{
  "num_hidden_layers": 12,
  "hidden_act": "tanh_gelu",
  "qk_norm": false,
  "final_lr_fraction": 0.0,
  "dataset": "wikipedia_en"
}
Each number is 128 + 24 x the weight over its row's rms, rounded and kept within 0 to 255. Layers, rows and columns count from 0. Numbers have three digits each. The size before them is the row's rms in percent of the matrix's.

# down: layer 4 MLP down (transposed), 512x128, rms 0.0766, rows 460-506, columns 0-63
# up: layer 4 MLP up, 512x128, rms 0.0767, rows 461-506, columns 0-63
down460 100:144153094115124181149107132128115128170118131141148148077113118120151110085142124086136093128134121142180091141151093140159163157145115103109079092117110101089119149121132064125141111092122126
up461 096:145132128136122100141150178158125149095160101109101131164161154126113163154114135145154156151127136128147130112111148111071139122080157147103125121122143103128128111114131127137120155090140105
down461 098:126131139119166120125146132112123160069104142160120144138121112131145123077136154129103134118129120129098185162138139141155168109142110078157120121133145137125093142161145120091082151156124125
up462 107:151102122150173113130092136102138133163161138133135120137149105099116128098119080116128163104087131142093167121093143114165146163095114122111129079136130098169122108108105122117162097124152116
down462 113:099129147131132117069111107124172114123128135134099076059116113102138104112126130114157121067110117099092183137117130123130141121147127169137141119111146093157122134118148120148121129134102103
up463 095:146162135113112131143139132142135122080124103132159120140124137168085151168132115164112162143138151128113088078102126123081143107123126138130094118101100137162102116104117103111151127115122099
down463 101:109123147135139108110144143133129130105161172154117125111143068130114137085137192122134123106141135086150173134116124113147180117128106121155137109124099097134110090146163132138111159126158154
up464 106:078131131109151171090111115170138133127142085093117119145130094160129120157153140150129115141093159111111122120104104115107081139178126111138148134093129144175068104124111103108145120143135093
down464 107:131120129096098126139164149178083122123137091192126120133086128162105117127126129133111113102148120144153151113158159154113124141164124150128160137086152097085153163145131164124185139161099126
up465 087:096117128102124078176106164113170131131117098073173143169128129121128142127132147168155145136148079101148116090182114145151145122111149159120142122134136098096109132100086121150103136135091082
down465 095:115133121132122134110179122130124109139120178105102153154124134131151173120098124129099111175092126127146110122122112136133084126160143117132120101136153134127176099123134124145166112190088118
up466 107:136133101117137136172112154095143149120136134117144161177125133118141112143129091098086168174157085122143147132148170100108117153139107092123110116116135131109119121125134120148141118165126169
down466 110:155158101099159180132126100149149146084180119120150130145124139133099132122125119114157159156143109106121138167120114099130121092141123137103139125144140137123118140116115179134137129179187182
up467 102:111118116136120102164153116118146115105155128119084133155124120148079121129148168113113118160135141168114134115141135122152135101154112136138123115153108127133112108162058086138157113115130082
down467 105:092118149138133121114150143173128129125087126113107096100120147160104107063105173144137126136101187117107138121109175134151150130131097119124129143105127193144102105126149129117151125131097140
up468 098:177143162165153103093161128135145161135112135126103092092137087081126141142092097138154145118101126102124148118103166125166113107110169122093109143110126106117173131111155101140134125101125117
down468 099:138124124149132103139185098146136118110175107122174129141157106132152125103108181143159126116121128111117119151128117122134112120140121169144195096094123097156128140134124117096141129173085102
up469 099:127146093144145149158084104149147156112121114103089131178113140136165083147159087099118098111150145110137137126122162146133129111131147126144130178151125150110111153131121124129132122119110087
down469 103:156131167079135172193117124116113138123140128154140093112143160123104141123197176109121115138100120106117132067150138129134139126142151128103119070102137091146157161072138139125123132144183114
up470 095:155117127140124109137090137115153148137133179144144134157125123089145121161098120098116111152106154124122080098141088140112116113078199133149120121130117103112149158143160104177088142125149107
down470 100:177145110078144125148131112137125114132098147129103130107115106149163113156136126092106145103133134158127109147118119180110177128123127144075093160103154128146160152093108137166150161149143154
up471 107:167114093136106102132106130098154146117128117140127083134106119148130173096159124122118159134145175170086119122191090137128134139129133098131148116117079165144100154112129143132118133103122103
down471 112:085153166122119131144164103170111114128123096134120120106167106131127134145154129145125164147136118120115132121078116117093105158142129110120100135100138163151165093099122133146170199136093144
up472 094:087152094182120109128083149172146106107187127113126123129121135168090131108132150138145106104140126110135113103180144136134094132114131151121143139117113106183118137064140121131126127185153128
down472 103:131121101087145138145102133148121106152164171119098117115109127145139142139103103120159106096091168149124112141147102169125089118119110130107129118095181089146124115108135147151112107103138120
up473 104:123135127155087118177097108138112137112105170090117121144107157148172124097102111123103141135189131163096125126119083152099133108141093100194115137119161132170161109079142143123131134125180130
down473 097:079121085132157114143145114153134096156129120132138146173131097127150128157121097154099123138112152110128117116118131072143121114121118118146137162113137178144084134154106138095172075144107102
up474 093:128135121139141144145109170153176102123099122135129124140133097099094152091134077097196135113124137099184120108141083102116157106130131090140151110153147122106116106102129185137131162129170091
down474 092:151148124112121150120130144127123149125079139120145141116152172175156123144131113107130104149148120136165157126153119147124127118117119185097095159133100163110129137223129129089087149111103177
up475 104:152162151126149133099104149133145159140142114131130146119162058123116143155062098116101081119188151156145130133104150148101100121101161159136117127087133198111117105140122109115160116147126165
down475 101:136109138084173138109153148133125159093118118103136132145144116140124119122182139127123141098117122135167124111156147113122143118128074182139102092166128085148133110125122106118145145138089090
up476 096:159127112112154082127142113137137149136139114139133101162161106149124142122124125139135086132068148134140129113201130133133143146124145152096149122141142111148125130159120118114104120127144094
down476 099:145114101131123174081140139127140164132125109117127121108159114185104099165149159151127173143127161157161092104064104103082165157135164138129109123085107145168111119121140167120129148130116143
up477 087:127174088155084129155102126122143113093141123109138075159126098154136155128126185141114130164175131136143109115122185090118150121108111122129100119149150144124112132165127123124142119157053122
down477 091:144089116112115158108146161171119101143122139122127086131137189120143130161129117183172105095146082092157156175164125116141118128129113148099163132154120146151127131114099120112123143117140101
up478 109:141106092140150138128097132125107126084118095175160103132136114118118176138121117116122155075124129135149105158113114186126148122144103110136119078137103147155137094117133135137142146133143143
down478 107:171105091102135124123156141081163123118156092126109124132127130126149109146108138162176131119096109125131130185139165113130111149141092124109109137140135112150116120164158085169121107091145102
up479 098:130125090126120140124101102119118191107134088141192131145088095142094147141101123114130131098153124173118145108135094115156162117133163106094107118130158133154107110125132131118129136065132142
down479 103:117110166106066124111141125143162142090150096154148103084082145162083104134108159136123091130148105107157078082146149152124137105128117122071153146131152113167077124109132130128090100088176147
up480 103:105141104140130127114136150156130093109138141120100136148156162105116101143112116131084123141102129105086181137110080139143111114150144109149101137114077158112186134111098139149136139119126120
down480 110:136136147078131136142152154139133105098169091129119136149114159119145124166094098124113152123123100095123140148118124119094097106125136118112081126113082126090136133121144126145141141139159098
up481 102:145126152132144090137101123123109127168154128083082113130136163135115105107113108105159142142122137153127149098142119105118133178125145158157109156125099156120156125067129180130140147127089150
down481 101:135087094159129124139108124119119135118226128140120118124124126121120091103161118150088150145154084166141112113150119120104099153137127108111098118176119127154127117091072141139132110151106169
up482 101:146140146154141109118165091119174154134131147118096143080140122087155148139180113108136159109103128127139150129147083161096149141122136132103098135141121087153131178117113124136112165158179137
down482 098:112138130115127119113131166123175116103188117116191098120157136148108110117112171152139106152122166095165093123100119105124173134146130106127138094132138099139130080063104156168095134127098101
up483 102:089164118114122128123133143134105140130103108119115173136151127129152133122116109165081141121121114138127094149129137144099145114160128143132139094112116124187133144099127142146198108126108111
down483 084:084139138131154093126100134116151182116147185135121147133134159113156134072112099134131128115142092135157164146163127145143128102112142131142124117152179132146125120144130098150135121158092149
up484 100:131152113145126106140086122109142150107138116133096145152151104115184181158138073134115121110103128167126103088162113145149096161127093071120148117150141170167124083129108125111136095093149113
down484 108:102107147143145135141137141121107154190093135132107077140112131126167104170140111159155098137122104119118175182085121154113157079074133112144121141139110087125092158167134099116100145082132114
up485 112:125084116144144111098152106149141098139083126130168117123103126114147130149170097122105139156162105132131075144156126163106129150118165113157099113129128096111134112143125147151134156129151136
down485 102:161146104137118133128115127126139144184126139158118140120135148107141107127126089102115167097129135101167081113129091103083107098110117164145167123152134141108170136112119113152090143136121082
up486 102:149142133115107117167109145163157123127123106123130118127078072147130096093131153126112129112122104099107128121137139138065125159172115191107157158182103075151133106124138114138135147147110122
down486 105:097182093177134127136143176109084146090110149107117121164106146137158093127104141109153132070107111113114085118119125113124116150130144136178143125146148140113114101138132125155178119101106145
up487 108:106136119153167111130142156157174102122134118103137084117110140151141149106155130086137154103134110153122132103147118145086079117106118095131155110130160115150077111084154115151129123108082133
down487 102:151130158140052124124139118108111154124106155121124126130150100121084123129123165097138102155164098092121104145089128140122143154119091134149117107111140122150136129148122127147115167170149178
up488 102:155137102132167122136080123132131144097096136155139189134135139155161153146162133129132146066124123137107118166094133138085112086137157136133153126156129101080131135123109127115139098137113135
down488 093:132105125142152177132130102146130120134128121122125116120112140133114144163122132160148092096120168124155137136130128115115142092111110132138111125113115096109119161105127131057120095164130147
up489 094:151075124119124130157097153124137126086167093155120095125118113121167103109179141115116149133138173086123111071134117126089121127102121123187149163098119153139112139151122127071141137115133093
down489 095:140085119117144139112151166168167146166122161139143131148119166153182061169125160129140121112112147131136090090121144078118103100133134123128119144145140171183139142127133120127123112110134119
up490 104:182147130129135148193135115101148148114120123063106137171112162092121127090114105113118162136126116157123089137129152098074117099127116131119099122121139122173141117121122130141118081127112158
down490 091:136117139112145104150105119149140195136163109152148146127131147119131125118133103145158144133107120127130119139124098103088090121109128107131165139094143135187095118125145081131139146125128116
up491 095:151119194134114138135149108179114135134104150150117137141196123119127174098137096118132119139128144143148133152125107154084153107090148121087135142136125168114111135102080135149116113142091104
down491 092:163117110118131082126138117125137121119158133096162146130121162106114075150135187151123133122117153098112144093122110136149095151134147138157058143172147078128146095138129138130133102097156128
up492 103:128129115130104142084132119143098081158108134124157143169123113132123067147189085138144117135103147126117129097161111102120135095122113133156134093124092220139121121112168115141134110140092112
down492 108:124137174163139085130162165102149154079094081148163148111121110136139112130089110141074155112141122136121142150107150171114110096120127152107136126088136109096106140129109170136136114117096110
up493 092:142115127107128109187135168132148104145134128109137157176100085135129137139129118134099128092122177139099136123148142099128168129128140130126086160123084099076123092137170109127143163115138105
down493 083:114145137126155128131153145138122110119121132138147152115151164166141144127146161135144086085139123117111122189139144098129115080100125111121104127129115130132109098120152121129132140178095140
up494 105:140171117104105089142115134133180133103134142127171077135187139134124193070075125115139109148161113177151167125141092133123102101119132115112142171117127149106113138134101152107095138122131111
down494 108:150120154107131157137079136133140110091141138130081160085132115142138139135159103159105085123104113073175143125117149113077135125129164176151088160125171126121156108149120121089129113145122119
up495 096:106134151116086090099121125148147107153104105129163137133144104132169130123150101107116151110157112097107108140138168093127137110096104115133140094121144156133125116092140094103154118132171129
down495 088:130139125129126147115128149078166106109135163147121114135159141125137095126125134150190150113117109108159148069088088123152109100131137155138104127101162156109133094142157160196133103146106125
up496 098:098140094143111134145140158108121121108099148138114127145150129095112172176105121132154101134131132109188125138145147105123097128116136167103138138117153153122128137117151134145125163134130116
down496 096:151161135097126103134160097123103131104100094138120112123121171150123104129150144135146139063114137114145121160139161133132122112151160077093105140120130085157114130110124100080112136175129162
up497 093:141130106105125082118139083134108152150090076143113139117116100098110159121115116140150137123149134175065126111107153122158129111127084138115127172155131114100199098102115105113102131107140168
down497 087:110096166120143121142179159161113137131119147110144122084143141095155142106171126148132113126186142146144147188146137126132138172095143117128140116127186106124113127112147164121136144126135097
up498 100:111117150141161128137127185156123134115102141148141104151081106132137100123163091111137097174131139136124138123135167093145116139111133138112138091153087128140125101108149087116132142085123088
down498 090:171065122143111136105140102119112164134084127117161141109127152077143135129125160152101165142117132121147144107119168187114136126176152088144139111114140130141102136106124157100181137125163161
up499 104:121147134128136136153128126116145138124132102148112112123140157097135160132148119145139128128134152106114095154118083162082107144104084146179099148118173125166127117107109126162140094128166123
down499 116:126102101146136115144142120134141126139134143147119103122110082143103116174103138123150113122104118119089114125135142096122133172108158127119159130121141182110127173132167126126084122139148152
up500 092:116056093137158159170112107158124151141155115119151168152113137119089131129145086090103134158140120155165150137090102135118055159121165143137141101117129165152171155148164166123100120129092124
down500 090:092128110155179139151142114116163136122154152117153142132114111133114097118142090120156151093115167140110140146106092111125130143108145148119082141122113141152099097138113134162179140141121164
up501 088:099125160171139144156120129142110147134085142085108140134069125127119156098143140141088099149169129141102142137131133112159054142119130139078144145127147133078140170123091152112124124086103133
down501 078:153159117104129126128183144115154144150133110122131122165153173107161075130136158141165179110103166136114120111119128139103147149107117158103085118128178065109112132118147121112117140173141132
up502 097:107152139143146129123096130122153094151139130132149116201097101135114089133145120098098112119142140118122121086101125134118123105156116116148121125113083120126103082117158108120088133170082131
down502 094:143164158114157120093119144096141120180120148113103169103135145156187146129156157159133106067112104121136164133121133085187148120131137113097135126177111112147142151095116132142110157149123103
up503 099:085126150132135093157155121150111071116130148129096119108144144126135145095121105080125133091149128108152183106125162112148099125125096145111130085135116127135117137115110137208170132114107111
down503 099:135132085133147184133107153107131145104079097102142137149131185153095127130152152122127097081154139138117091119134118100108141094108115093113144114147141078143131155104129135108122129141055131
up504 098:105120101117121134121132116117139093109105122164128132155110094150163096150146145154122136137152174136109149107136105098143125129122120119141148149129110099091125105094177071080130102168112109
down504 105:107158123129126114144145131133119159108132092092088135122097152136137139127136167118114089121127141139112070153141109158129147103124102082105122175141087078141109143105122118142092140103110102
up505 097:175094113118136128125070157174148131138096153101106114156171113138147177099139114123140111082131148148092111093170091109116165112137152157121161104167148128140134143120164129142126166133078127
down505 097:120116129158142142096158142140115115109141121131117092131088147117102113155134148109154114151108162136099165150169160099174105129117109138161090073108107113145114113116111132156211103121112131
up506 093:090155099136134125114089129103138159082078102170117142154135147128094147148116123149103115150120143122130148130216119142129125133128117140129129071115115117155131157122082158130122136075131140
down506 109:138126100149124132115094172123150130107162096113085079105123174112119161098146117158112139118110140132162121129115157181115122092108160133106167138125140141110149142110128101184154123148123097